config.yaml
n_layer: 10
d_model: 128
n_head: 4
n_kv_head: 1
head_dim: 32
d_mlp: 320
vocab_size: 8192
activation: "geglu"
norm: "rmsnorm"
norm_place: "pre"
norm_eps: 1e-06
positions: "rope"
rope_base: 448000.0
rope_fraction: 0.25
qk_norm: true
attn_scale: 0.263
bias: "none"
tie_embeddings: true
parallel_block: false
init: "uniform"
init_std_qkv: 0.0442
init_std_o: 0.0
init_std_up: 0.0442
init_std_down: 0.0
optimizer: "muon_variant"
lr: 0.00995
lr_mult_o: 2.0
beta1: 0.93
lr_head: 0.00629
warmup_steps: 0
schedule: "wsd"
decay_fraction: 0.688
decay_shape: "square"
final_lr_fraction: 0.05
batch_tokens: 8192
seq_len: 256
doc_mask: true
z_loss: 1e-05
train_tokens: 97400000
steps: 11890
dataset: "wikipedia_en"
Each number is 128 + 24 x the weight over the matrix's rms, rounded and kept within 0 to 255. Layers, rows and columns count from 0. Numbers have three digits each.

# layer 6 MLP gate, 320x128, rms 0.372, rows 131-164, columns 0-63
135184159096107122171138111125106169093117174106137172159134117136150131140140188099101148119161142151126098139145104144120139119126122144166148162137111143116137151117126125133098136124126114
110111169124157102137129061178212109162152136115135101207121115128100131117159146149152108136132171080101127127140151119134142137152119096107151131110086123085160056122146162122126119129151159
109124129090100105117108128144142137159069139121094140148137126109117143132121098093154169101154131128118128166100186151110144097130077115100102170148124139123133112060138148118129144160107168
177108135098120153122172130141097121112119139145074138144133143141135122121096129151129148135158143159139132127158122127130142119143082127136138132119142136127151154127110163092129101127150119
116118120116155163121166123110162099100141099121115105098131106118132113132141109119154077120106095105085098164089135108140127137005079092120177109135116152188148127143126152120125175125102094
121134121118146153157131135097101123129143131133157148149117095130130116106141116132094121129121112123146098137114121126085108117110111123153116115134131133157129127141115146141127096142116113
133139105076147151182159147154129122094160123108094126084156170147158176100102112134105110097150128095153099124146178095099109125116102125136104146152135129105138139126096139133116118127078161
134140138129139096127137137118194121159119086153086107085142097107128079144130120139136139142129121105093135142107130151141111139107104088146137147141106157136117101109110150129129066063081160
126134167177105157161120096128155123096121143131147125121159081138141133130121164129143089143105132109146088124092136143177136158101103116115137141117093096100137160133102157131099159124126162
102126131152129165140161121136110148140124154109136106125139142132142158112123160097159108093094159115096080088090161116119116110170114140099054158165176125142175116089127139108134161149121143
115132126117088148136127156078161103110129103143106094130155144118146118119120126101125104137101125101169134107133128084121117119122113121151118116119162096100114110126135112125129088118126106
123129115168137091126179175191106110134119153116111132181148113151087151132142103150123134159118119094099110156127140143121110148100122112183124095110128143112132158137157118114156117113096151
110161156145110123161156119161167120102117163127123105130105118137128141103111138128124121158164123127134130175113134108155097121188143095121109096115130165106160116099124131106151112121099145
144130145147170139148107098126114104118093118117139108108136126091149099147134152107117144116143148112135097134134131119112157102102159126142082144132121123108131133097099108150112118124151119
117117141125083154162117089109109139148117154115135112131130135085116144115107133098127102167160160134170144149111172160176156151092117120160087127157170133090169103117183141123148140163134151
124163134113097088120144139122136104150110113098148115155140153097133141129090128143159156168153132138101114122157171124130106114118101142094138130113103127116124128122143156154128134097124150
104101109131117134131162107113166148144135147162141122110146161112155058118105102122131152135158127147082123177148115106116136155101094130123145143107168148106073133119135177134166141168145134
158090081102126128148146115079077146155096158122105157107116111145166115151123138123136126120147113108118136146123113128130111090071121092136155129146117102141141091116137128136119139120182135
134108126138175113111142149126112136121117094120134135136131144087129115136098091124116114142135126152105129126126138099147158126175158140129096119104093109117113137138113117125111116174093153
105129157116091151142109114095194140127107103112092179127102115126167133095100109119139116190134106105106143109133144146158128129139154135092130146133123181110152176112180100127150118113140164
119170155144153150106103150139129133109137181147097090148089140146132151134123143094144110145142133133109125133095144114167104119156176126095131096080159134154148059126140116173140080087139151
149111145145164174125141122121148146163143140158103101171120174150186148117110143128111155146100069128111130153154105135106149157091164153147095069112105092130164147153112186119123049151119136
072148099132138130112180161141134131103175148182087154119085150124135162105104130117125112069161198104117121095099124096149115200122089115132102109132139116133152166167160130138177114159164184
143143141106133127083150154116101114095167109126130115129105115142157174106151098129143131125138145163127130089112119132096125151119096110173136082116120158147131106129134125115110124137127140
156133154141152144094102164130105125130144169156115089100137138105112134140111114121101120142163140083117126096148148175109071109125125147121132094168127140113146102118183101138139110151134138
122118092120132131135167122156155137175121134094124158111129119116162136109049169107129128131148116107097131118075137141099110121195103170119126073138063094090151119134122089117120113096163170
164112114064081117097117140108137111093097121074135092090152125157110124145132134119113142157117126172157138104119109146101141125135119183151098190185125171121189115121148151119117090132116145
149090116123131110117070167172123122157158127115118133107070163140155165118123123120156116119104127125090088154111114084133124165098120117140123126140125108103140140146101065135117120097146132
133109129127108090137126117128120134134102144120098147131177088121134158152136142111120105124150141110159151147148151074144116091084096103107083122160137147120118145149118124124118158141122121
175124114159090114145114132132110096128155112139128159133089114136120124122086133137131082135146155156154147114135141133154139087124117163118140141154127138097118134124125141083167115130141157
181107136135110171207121130127119128141112134137132166129129136130162116116160147093128091124077128066126095108138119069128145122130155082130126123156166129140140109146101124095120114082123175
149095089093133117163189107112145111144086144119115100129097124086117134130117123121172137136142132161147130132141130117148123135156103133138162130136152173119134160135110165094140125132137155
135153150140081121143119084136136121091127107179117152125139083108101154136108105147159163132170125076151117129161183174097138116122133142129104128127130178128166120159138118081129104164114133
141080150121119101095105135111128109155096109096086152103149090128108113171084139166148109127090153145172119135128180132123123131111134128113155135108129109105111127126154190108103150127152132
# layer 6 MLP up, 320x128, rms 0.405, rows 131-163, columns 0-63
127090212115095173148120121102109144130118110123112165121146134078106106085153152155092150123128120138123124111137119160139163101134157123155154114080120187117152143146134153112085103166133079
101123177137108107155140109133190126164120112141136132149145128107127148091125160187121147117121122074086120154126128138127176121105145116128104103156075109111133114120108144100101080140165123
121145186148133127131151137156122110113154133105149116131158148098126153114103152129103090138118159156160147130139128115122108190127161169176114124144127123161112185195122126116130146080089132
102131135159106140129126146124141104067129131108162146150143103098117153107139149137115145139129158100085146160128135165122132154138127132121126109137123137130133131128111136136089142130129118
125087104109129156135153124120112115129148145119155143098155152140158128101107080152121139133129111196203178166129150149154156140118140117187137120077107127152119119142131101086091145112111144
137090133171126115133089142099155121140146119136113107118136109136129144165118116131107127123125077131102128134120155135150142096129156113132131143099129140128125118103150134120122110124134109
115131091116155113132166169097142137104169145128126092119135123120114149119179137138130099107188106130167124171114146113140161116101137096105107087143136123105124103110123123130113147128135126
115140128143111162159170180134122177168092168164098195143125112143128099148139150157148171154128050133099180135151114189163139090152089139169163101086113134093133162169143090104138071119149095
105148166139155133144182128118112144097130106138111120156147123161164145159137134105122080136117192083143109126118152130139132172118139138130114162126105109147132107116139084084144107171122120
148113064073133141118083100111154092118094121154124110142120120129140131095108140128142102144150131113113134160116109149160144115157099101162125098125117155133128115116109117132106167114117133
070109119115153135153125139170146106088128132085120097084130120115092116118121120203147105105117187108135127122141156122136134102139114157101156117102153139155153118100106101133143106149136111
077110128151132145170121115123094084111166082092149103137091140147131143121092103118142094102101136125148151123129128117117066149138132150136127111135108159152152109138081062153184124146134181
113101154141183100122123123108146151172135176098152148139127132125163086142104151162114167131093139151125102062151098179119164115114165128125113125114173124127115144164155128094140123176140137
097159174137157132141112141118127073148116134117101152121101162114117138123148158122092132181165100129106135170130131129142097134137139127200162146121136180101164152103134146146131126143145123
123119154137128120140130106149091164105122117137151169170121135126145113125109164075103140185128086149116123116105119098145116161135112149128117131109082103105120136121120129136108154105164164
108108129135111161117134104179124097145161151100159119123105091135141119111110157117100142093107117077129151108124137131128142145153149107141133115119165141125127122144120138140144125138122157
141150109141095090160127176118099116109135143152109094124121114132120116153134151181172108143088120124160099125140125135172089146147113120130117111111145115142128131111150153114128127108131108
147114108145118114132140180140137123100146098092168115147153081165130115148140109164134114169118138083106133131116164114127133131172152161147082124133137095120131163166148136150117140130138118
119158159173149161146099147113116153115136160097100142109152139115104125123165103133143143117105103104107125116145164133150103157153108094156112152138106111108123128113147100105148137104184116
125121104162109138076110107168112075135115118139166093106113148120100171140096155172117141125117135116142140170112074160117167138152148123173178115139144121148103089143140155129146129138112109
134121114153165104064141144157099148096137149169142160116118134165145158126133126116113127134088084116094151138115128126138105127129168084169140101095141102114134131132166135154143095106166127
122153114123117122145130140134125154105123083096146213135113123188112132160092127135129129097137135118120139106123155152161088119081143127119123076127135127146147107125134103194130141121197133
136100109117152124134112103161106108085122108162118146126145125129147097159106146123147140140087077143118110094156127108106137147159129129147102112090128149125096112134131133118092137115123171
109107125141149136170176102138132102108143072116159103105113103146130111124116139111127129123139135143100132132106095131080143176122101078152170094099152183114153116124139099125129145104125106
128167178149122103128098141171148135127112141097090130124128129110147139124104108130136136122093179123190113116133124158100108138154125138138104203113141105131124097161149147120143118122142116
115151177148126137095142124135137105128106098124113107155128104134122118126171142158109085117088112119103080109169114147156141150047133111170151129095163098171062142161135151121148155131093092
117145116144198137131144147166115144170144124154112133160142126089145158083111101090128147113152170066129129151125111142151124139149116076104123125117103105134097156145100113089131123102139137
142064139154150109157080122145159138141131146093127144128131176136111125116146156114154151096135128169119114129092136127094105109122106106093160095116096143102126134145094119112144124098151132
143074130117138152118142127082126156117120110133166141169134155105078101095118118151117148137136086115137136147158113164115148140105147173130137098109107150101101115128119169137119078131124114
133105130118160146138148114143107149147125108104141111119118111153136139099117082137064116155145121094146141145093130128116123159088102112122129130129113103138179102110150077128152129136094146
121143147167128094108144152150160126133129142116105169113082154099174137065156170131127120127134142134130131117134070130097162157179104147153083125152133136123107132164073132121138117108156136
138160096092108152120151111071142134131129137103136135132150154129111144084134159083109095154114106153154124122104118132170126098105086137131138142114150110139138129193123115123118133132164119
121116127108180118158159114119169173121091123115107152130134166160153102094142110147103173126131153154110123150107140149144116169142153081142118140165066130142158152154136148169064163137110119
# layer 6 MLP down (transposed), 320x128, rms 0.237, rows 131-163, columns 0-63
167163108174132129133127124109131155122146121113074156161131153141127105126101144108156139149084129135116110152138102125081106131154129156106138126092160118119143103103125062167128147151115177
131169139160179127142093109096118149119116138157137087144151158188122117155135109101147110135116143115148147118105113133153140118120077187120101123099105157156134095161148150112116125158156087
141159119153118106131142107082116128127163119140168173166152133146126140160140072116157168114065130167099150103144127158155135153134091118106101142113146138100106101119136128108167122149140137
135109136146151096119122127103137117166146143142177098172120142099110103132132129138116094146105156100127138176090118102104149133133121136117142105091115130149144111134136156137116138121133089
119115133124102160189074137154155135129152107133138145117070132092127133120151147119150113135136172120137036096175106133100076122109137135112115135155169137148073138153125161162097130106123149
150116135136119118100107125142125117146131148146119120108122111164131116146124094123093121139144127105135111134157124122144127164137114122139146137179155145128098143151113094124089129115140118
158150138145151092123149166140120131134191147142126155088120108129164153129122143110113103165111109153113152134152121087143115125119089077111152113101159099126131123163085123136095147117106090
082215129158166136138117111133112123113120147129130147140121096163149072141121091115076124117123191092142120151128141114142132144122142105119151110125111122137101114160142115094098130110145130
109135120077141170108115133090133117154123155149156097093121173138122129119140117149127145153101118056080100096161087131145116184116169127108147176126139119161137140151147163126119160148114117
092138094133121120140140182102181136106115101134132118109127154152116148135090129128132123083103124122117147065123137148094110157133143098120086127134137142124156133117080158152090121114156157
126104119111121122144130116122113118188141121097122110120159136125129116086108143093134121146159113105133116149118111145110155141114087111135132131135137105121161174107114167118120094106168153
135125128125147083152130109151140123095141140135108139195039135139141097120095106150141117162112103184159153129147150126114087148124139125120131129110134150095122143114120142133138129144156157
112138112118133141107115116091158138165134117086177132134072117122154145114123144095100141160147123105115176113093126090214161164169130130101114162129146116132090121174138112146110106139130122
130132154133083129147099092081112123162076116146104131106146111122104078153125128140140143133128152117140121117176143118154125118136146154097149104115105154134124093122169128090126144086106121
112177146142134120136122148122132120189096165124162152130140128143125128146159111138137106091142144135136142179114165148120127068135090086107116130133165135104146112148151104084105172145134153
129172132159111145120111148118147137116113111122149091135129153138162100135109116133150145073150133167135111154111127164101130098136145139167186132127120141100134115094171159139119112074164106
082121153146136125102098072133162111118128156141153125160120144111120104102136135131144128087142145104116147108095104115147148116161148154106082083127123136177116152120129123113147144115092145
149105147109142157153093147149153169102116135096141108141117133136127081135081115111170165145173158074134107150156108185158107162129105141127123145114149190125117119120109138097117144134109125
130180120135101139087121126143111134129099091131144122132119136156130093154125129185169113162117127126148144117147111095126116112156142119104101137096110164150139122116119114148138131123118116
118118110119120155105132134122088148173140126111150116113133083120135094160135146101126114132116129140090120149166172145120150078140136158168102111135132133154098090096138134148134131123089136
116188126144135110136093070100147097179116139124140103134161114134125126153202124078073116129115153100110109135126141127188135129123122119115151113141116112130119148064149124051109133144125132
156114149157126098117124120171138109135131138147118087138126164124134116115101128131197143139119099123111117120153136097100107112127119151162127115116094130141072090149131122137112105119141134
105111110124127175141108111121138135100105119143124095086119115095121152130159146120117128098105144085102128139138128111152160108103133126114121126119154147160093124116138143153106080128126099
161140142118123125073093139152140110136185122108118151139100096152168160124131125130170148087176152138138153136086157119139134137091127137165136097093131134092134106118149114091093148120142141
138091140160107129120081128145138122093135117108117162136129125151134104123119114134138135172117119132127132130168149143129111110151148118158123108116140138103168100085153135166115121101122128
126116103078109161116135110096119120120085138106166096106091118166135162135093138119167111103132112144082083130121145128116132139140121092141114155142083062159167145146144123100131171153103181
085105117121153127073124117135139138135164101151168167127141111160081117123160162157110138145164132150120150177130159126108175127142141120165139089168139096129111137152145142101119147192132168
160164139148155130132122101185113102137094102131184120114138182131146108126127120169090120167090120130184187126108097130195134135129119138103134155162133139150096144125130067134119109114112088
123133120155166119108149080161135155110129112097098098153127167099131062125163138139136130162129123133135124073115122090172155101113162127152092136127110124127132128130136120108133137148112115
114097106103119148173134101127135084114111137156106153164141130160125120139173153160131147145139148081161100162156088115159119116103103141106140125125102123109124137131163093129080092099147112
139134132128093138140125149116118137098115174150142072123121130159119109157087131152126110133142135114158117158161139085127150123165141163141142152126073144097120166153132157109135135130157159
137106133137151110104149104134086081110110154148093071105106135094132148105121159129147143153104074140160106121136139116164116138124121096112126176124158116138110141181115143131138133148127142
078152135115095132120104139109129117143140126121131129147150146137111161116089156166161105140149137110123118130121141129137072152121107159162161175124112140172111103149098081129130147126126114